config.toml
n_layer = 14
d_mlp = 512
activation = "gelu"
norm = "layernorm"
positions = "learned"
attn_scale = 0.177
init = "normal"
lr_mult_down = 2.0
beta1 = 0.95
schedule = "cos"
final_lr_fraction = 0.1
batch_tokens = 8192
seq_len = 256
steps = 11705
dataset = "wikipedia_en"
Each number is 200 + 30 x the weight over its row's rms, rounded and kept within 0 to 999. Layers, rows and columns count from 0. The size before them is the row's rms in percent of the matrix's.

# up: layer 5 MLP up, 512x128, rms 0.279, rows 43-67, columns 0-63
# down: layer 5 MLP down (transposed), 512x128, rms 0.229, rows 43-66, columns 0-63
up43,112,231,193,222,200,188,189,207,180,179,241,223,202,223,193,223,216,178,200,218,210,216,211,249,249,142,170,233,180,181,198,170,210,245,289,274,203,177,166,173,218,167,141,185,227,183,199,256,217,189,203,187,149,222,198,262,174,180,192,194,190,201,183,229,218
down43,114,218,229,148,178,236,256,258,199,181,177,224,223,165,152,183,185,198,160,189,244,207,164,167,196,240,205,202,162,166,239,224,203,181,186,222,196,124,210,169,243,234,231,133,226,184,176,183,256,187,202,243,159,267,202,182,208,217,192,231,180,237,184,189,196
up44,097,236,212,238,251,192,175,171,198,174,240,167,234,242,192,191,254,161,151,188,201,170,208,238,193,196,227,210,175,255,194,178,216,261,193,215,213,207,222,212,214,210,193,214,171,215,189,183,223,159,117,156,208,266,176,155,187,229,199,209,160,183,190,227,204
down44,097,224,246,228,194,228,201,193,196,187,210,107,251,202,165,200,197,252,191,212,215,165,156,257,189,243,222,195,185,202,187,190,190,239,157,198,221,183,187,217,245,144,222,191,234,150,208,198,287,198,133,226,190,167,189,192,169,147,232,222,205,190,169,183,171
up45,092,195,173,193,168,216,260,237,192,212,196,212,212,193,153,223,222,204,180,207,181,210,219,203,157,260,211,203,158,171,155,235,201,218,182,200,222,195,197,168,229,231,192,165,224,166,249,198,217,199,243,188,194,170,172,244,192,225,150,186,245,216,251,187,258
down45,097,247,188,211,193,242,167,196,237,163,229,219,179,227,186,207,200,236,198,239,208,203,197,171,230,218,155,194,125,186,215,234,192,179,183,208,83,219,213,258,177,208,220,183,259,216,145,219,210,183,194,209,223,221,233,159,251,171,184,206,211,252,192,182,191
up46,097,195,203,190,235,195,187,192,239,137,217,228,209,218,208,175,161,170,156,233,223,261,237,190,187,229,241,202,201,192,164,162,150,259,174,175,229,200,220,254,153,170,185,190,219,196,220,180,191,191,179,145,192,202,224,169,149,226,215,242,203,152,199,230,255
down46,090,162,179,167,262,176,202,205,197,198,185,217,226,159,193,158,272,191,210,174,243,172,204,231,224,179,234,170,196,217,184,156,204,202,210,240,163,226,187,213,235,245,209,179,225,235,185,217,187,156,197,182,189,157,278,202,227,184,226,218,237,201,191,179,211
up47,081,199,196,198,180,211,210,155,183,204,166,217,213,170,178,209,226,177,225,210,240,286,246,181,202,227,185,181,202,174,158,212,217,245,237,221,191,211,124,179,244,221,257,217,186,178,217,203,215,197,213,189,142,216,173,189,215,181,199,228,230,181,168,190,176
down47,081,200,203,205,211,178,243,191,231,161,200,204,271,184,234,173,243,208,162,145,185,170,229,162,149,158,197,171,214,238,235,164,173,215,191,199,170,252,283,209,191,241,155,208,242,180,212,235,215,103,253,197,191,180,203,175,226,275,233,174,219,248,206,215,196
up48,095,188,167,212,157,170,196,169,223,197,170,189,216,170,180,148,161,205,218,184,194,207,236,169,255,216,178,258,195,170,233,190,195,140,163,234,206,218,188,265,201,193,217,227,222,215,215,215,165,199,228,175,205,146,164,249,213,245,264,196,243,217,170,175,187
down48,085,182,157,228,191,147,224,114,209,228,172,152,187,184,200,202,165,197,206,160,203,142,239,163,197,235,181,182,237,193,244,169,195,202,199,219,154,206,171,193,207,203,196,196,195,217,194,186,187,133,213,189,211,188,181,167,214,227,219,148,247,225,182,163,186
up49,104,145,211,277,193,184,235,174,221,193,187,189,181,162,208,166,177,206,227,205,213,221,194,184,206,155,207,197,222,231,196,173,216,165,207,110,220,204,215,150,134,182,195,252,210,177,210,199,204,211,166,123,170,208,198,204,154,225,208,208,160,251,170,191,194
down49,103,181,190,205,156,239,229,148,234,192,183,200,215,172,224,208,252,215,179,216,188,199,230,197,216,241,216,189,226,203,221,194,234,184,195,150,208,225,172,255,230,166,204,158,185,219,218,171,236,154,167,160,212,245,175,170,185,251,196,152,189,304,178,192,214
up50,127,233,197,206,215,237,211,208,211,189,216,171,224,219,210,216,216,198,191,236,181,222,194,143,149,182,221,192,189,209,239,164,230,198,190,211,241,307,205,181,170,178,226,200,199,228,206,247,196,215,200,203,188,249,207,170,209,182,171,182,168,193,157,256,187
down50,106,144,218,213,166,181,242,219,181,186,199,255,193,177,202,272,201,218,206,191,195,238,197,196,173,178,236,264,202,158,229,215,251,190,197,177,208,227,165,187,229,193,213,168,214,279,185,249,223,197,179,209,194,198,171,168,228,187,239,188,177,203,183,168,162
up51,093,217,223,233,222,233,138,189,210,224,233,208,186,186,174,193,168,177,235,224,172,230,207,174,226,184,225,214,121,180,195,204,181,197,219,110,244,191,132,196,213,173,226,258,190,180,222,158,214,219,161,176,136,224,199,148,181,191,196,235,233,188,203,219,187
down51,093,228,191,187,170,235,132,208,211,171,194,205,222,227,231,207,200,224,162,208,218,189,193,177,190,207,169,173,185,240,207,159,206,221,191,214,178,201,173,200,204,220,241,212,148,181,189,222,192,158,239,227,215,231,240,173,239,189,225,200,227,247,198,247,225
up52,104,217,176,232,223,183,266,217,192,185,205,191,164,204,200,213,186,184,177,223,212,164,227,210,219,180,236,215,201,222,224,206,199,253,213,183,195,250,208,154,186,244,207,217,201,155,232,168,220,185,226,213,190,186,214,209,194,244,210,113,208,171,245,161,202
down52,097,175,222,181,251,194,220,201,267,268,159,188,218,211,215,196,155,177,179,225,250,201,223,183,234,200,207,171,216,201,260,142,236,199,179,184,202,266,173,144,226,185,265,198,173,202,242,205,197,182,232,157,159,167,163,221,224,193,193,166,251,196,227,185,173
up53,093,167,205,168,210,131,195,214,179,165,147,158,264,203,150,143,210,210,200,234,183,207,237,173,191,234,157,214,229,187,156,216,171,163,222,171,237,208,170,200,187,200,249,200,191,207,234,243,184,221,188,175,169,225,229,145,207,180,159,273,221,183,200,206,223
down53,091,231,162,223,189,143,212,203,214,171,226,228,182,188,209,206,201,204,143,194,210,234,151,230,233,208,207,112,240,167,196,206,234,149,190,183,192,189,201,191,190,214,196,190,205,171,225,151,180,220,213,210,186,193,145,237,172,221,232,204,167,233,173,159,203
up54,102,184,191,221,206,139,232,196,253,235,171,150,170,162,234,143,242,179,219,239,236,286,210,136,174,198,187,193,224,231,202,172,215,195,150,135,218,218,193,191,249,203,203,251,207,177,163,180,221,186,193,201,215,175,247,228,205,188,273,203,214,232,231,201,198
down54,105,201,259,189,241,190,292,207,175,149,219,264,204,268,226,172,167,275,171,159,156,208,170,227,214,219,251,169,186,201,218,222,187,167,144,242,219,193,176,228,183,172,252,198,201,165,184,237,202,181,205,196,193,197,211,212,203,180,194,219,203,182,226,217,193
up55,109,186,185,149,189,212,212,188,218,243,180,226,227,220,203,186,247,193,231,178,239,183,180,194,227,204,195,187,179,168,226,127,191,156,214,215,180,211,222,173,210,168,132,213,223,188,239,202,184,253,209,164,224,188,213,207,187,234,203,203,249,208,149,154,187
down55,110,226,228,190,159,243,217,186,225,195,177,154,214,175,230,216,193,195,202,202,221,178,193,210,167,201,176,171,194,197,166,177,188,187,220,200,183,274,282,198,216,209,203,126,249,197,191,229,203,250,201,228,213,223,185,171,176,189,194,205,174,188,194,210,200
up56,090,180,212,188,264,242,158,212,192,209,213,173,234,209,211,168,223,171,201,177,183,151,172,233,234,213,203,232,184,191,261,190,181,226,229,242,180,254,166,220,205,189,217,199,250,170,113,208,177,224,245,193,194,237,202,245,204,172,244,127,195,200,219,146,192
down56,086,178,227,210,180,253,177,134,226,185,205,159,233,195,231,216,198,204,226,220,159,165,178,186,179,187,149,229,172,226,186,166,192,184,186,211,112,209,214,204,195,173,242,188,210,204,215,200,185,187,225,209,244,155,174,210,250,178,242,163,190,147,161,201,211
up57,102,200,218,208,216,229,149,181,203,193,189,190,165,215,202,171,213,216,183,223,231,258,181,216,159,190,175,200,210,213,208,237,185,173,187,190,225,202,251,154,226,197,204,222,220,237,188,179,215,203,224,179,239,251,212,168,190,171,208,183,161,167,219,196,182
down57,099,207,245,238,193,203,161,205,178,208,239,234,196,247,244,201,209,205,164,167,171,269,166,150,213,174,133,183,248,220,206,224,226,185,177,229,228,195,238,113,188,214,176,225,212,206,179,214,232,198,198,205,206,212,170,186,217,201,221,207,176,228,233,220,197
up58,096,186,196,181,246,170,171,177,194,184,142,245,191,214,210,190,225,216,163,233,190,200,255,138,180,168,164,171,224,206,206,218,150,187,183,216,115,247,158,228,168,211,183,200,248,194,218,235,226,238,175,213,231,237,208,160,226,152,230,192,178,221,226,177,226
down58,103,207,233,232,197,183,144,131,213,159,272,214,172,210,181,221,163,193,156,194,235,228,174,197,198,191,205,146,187,206,162,241,229,207,256,210,203,180,235,166,224,196,207,218,171,164,156,182,205,204,179,163,209,187,207,180,158,213,189,234,191,236,235,153,148
up59,100,238,236,223,185,141,226,158,250,197,205,232,179,157,222,169,216,217,159,225,199,199,216,215,159,196,180,210,164,220,182,199,180,224,210,171,202,225,171,221,199,227,235,153,255,208,206,227,211,175,242,215,191,139,220,212,197,221,179,208,147,178,195,188,230
down59,106,228,197,228,212,282,223,126,197,173,236,200,132,201,217,225,191,258,154,156,203,208,208,239,175,190,242,161,188,222,246,183,219,172,227,194,189,232,221,179,217,219,206,241,203,196,220,177,200,205,232,226,203,211,175,182,212,156,156,212,242,212,188,212,228
up60,093,189,221,202,220,180,200,183,181,189,217,167,125,196,211,234,206,164,201,203,217,171,244,210,218,212,236,194,156,236,167,200,163,258,170,252,195,222,187,242,169,203,196,201,181,190,185,196,237,209,280,206,195,151,174,200,152,160,190,189,198,165,217,208,179
down60,098,209,192,150,186,229,189,164,191,222,177,187,261,255,242,198,183,217,231,196,193,217,216,172,217,223,172,200,121,227,151,177,195,233,193,216,155,188,179,261,213,222,203,209,185,209,174,193,201,260,177,180,165,214,211,136,176,205,212,222,240,204,195,231,213
up61,124,196,186,194,164,191,212,187,165,201,216,180,191,190,196,167,239,222,184,235,176,230,200,187,226,165,197,205,247,183,183,230,195,221,271,181,197,186,210,224,203,198,189,226,252,241,197,169,191,281,187,142,175,197,217,195,205,205,217,218,229,187,222,181,278
down61,088,172,178,152,249,188,240,206,198,154,252,211,215,195,140,213,217,191,199,163,206,178,177,198,216,192,205,158,251,226,239,196,198,248,222,220,244,244,202,247,205,224,226,253,198,198,213,182,246,184,188,167,230,195,217,199,243,191,167,196,166,199,246,206,142
up62,095,210,174,174,266,133,208,245,188,215,183,211,198,174,212,204,201,222,216,195,250,192,149,210,169,189,242,160,167,153,226,197,197,195,207,195,185,259,186,216,123,197,165,234,205,218,137,168,188,164,195,194,223,226,211,240,151,205,195,176,172,216,262,191,250
down62,102,178,163,186,165,224,194,166,186,215,268,189,179,208,198,193,144,151,224,211,186,168,228,206,141,203,155,235,247,205,198,141,223,189,234,213,187,144,188,182,232,164,196,233,217,226,208,195,197,248,190,205,181,159,168,145,244,190,188,202,254,232,177,196,190
up63,112,201,207,192,209,221,203,246,175,226,157,125,211,201,251,187,175,168,181,216,203,252,156,232,220,197,215,205,235,144,268,135,166,191,202,213,186,217,217,188,197,197,168,268,182,221,231,181,181,215,179,254,192,191,177,217,211,200,229,206,210,246,208,237,231
down63,120,226,246,209,221,180,212,184,206,233,194,165,203,193,270,221,155,207,134,188,187,217,225,188,194,210,187,165,182,183,187,220,171,171,142,177,184,225,266,217,224,203,179,200,171,140,234,198,198,255,187,236,249,203,223,200,171,224,213,206,141,160,198,203,254
up64,099,213,177,175,249,213,208,187,257,238,195,135,255,239,213,202,207,218,131,234,193,224,170,167,199,207,234,271,226,196,219,202,166,224,174,189,211,213,187,237,155,173,161,254,185,153,243,211,212,217,149,223,190,226,190,170,249,212,201,211,245,213,160,137,168
down64,094,187,174,207,186,216,244,179,183,158,211,205,185,185,190,205,169,228,176,158,202,226,188,190,180,234,213,270,178,284,184,160,148,210,228,198,202,225,197,195,173,124,194,177,230,176,220,230,162,214,189,189,198,216,217,214,196,200,213,238,235,192,172,187,178
up65,100,168,187,175,215,215,251,151,179,173,247,156,243,216,166,178,150,217,190,215,204,201,262,161,213,206,147,186,193,230,199,260,205,195,212,180,243,207,221,196,248,192,175,185,206,151,171,217,171,225,201,204,176,262,177,198,220,207,225,231,148,203,202,183,262
down65,097,216,183,198,228,196,206,237,189,198,197,199,251,161,221,229,234,252,202,231,254,142,182,169,195,190,234,183,205,225,243,230,164,207,162,171,214,270,244,181,206,189,209,189,183,160,191,257,183,146,184,241,170,189,227,218,228,213,240,195,193,228,215,229,196
up66,100,161,173,144,211,190,228,216,228,181,193,130,159,214,263,192,181,181,163,247,208,197,235,215,215,214,184,205,207,203,181,225,169,182,198,225,184,191,229,249,177,171,198,233,203,170,215,171,221,224,153,243,190,208,208,176,225,241,236,193,102,225,214,207,217
down66,096,244,207,245,181,189,196,200,217,219,202,232,195,192,194,178,171,247,166,231,230,182,180,132,235,210,140,241,193,190,212,196,208,140,217,234,180,243,194,236,231,175,194,177,188,135,197,221,165,182,201,222,204,165,185,179,157,186,182,210,209,229,219,158,198
up67,097,210,163,173,226,154,209,211,220,182,224,153,225,205,187,191,163,201,254,206,182,187,182,230,147,187,214,253,189,165,160,199,189,213,192,215,222,200,149,167,240,180,151,205,161,169,230,205,242,231,248,184,235,234,217,161,183,227,212,212,176,166,182,150,208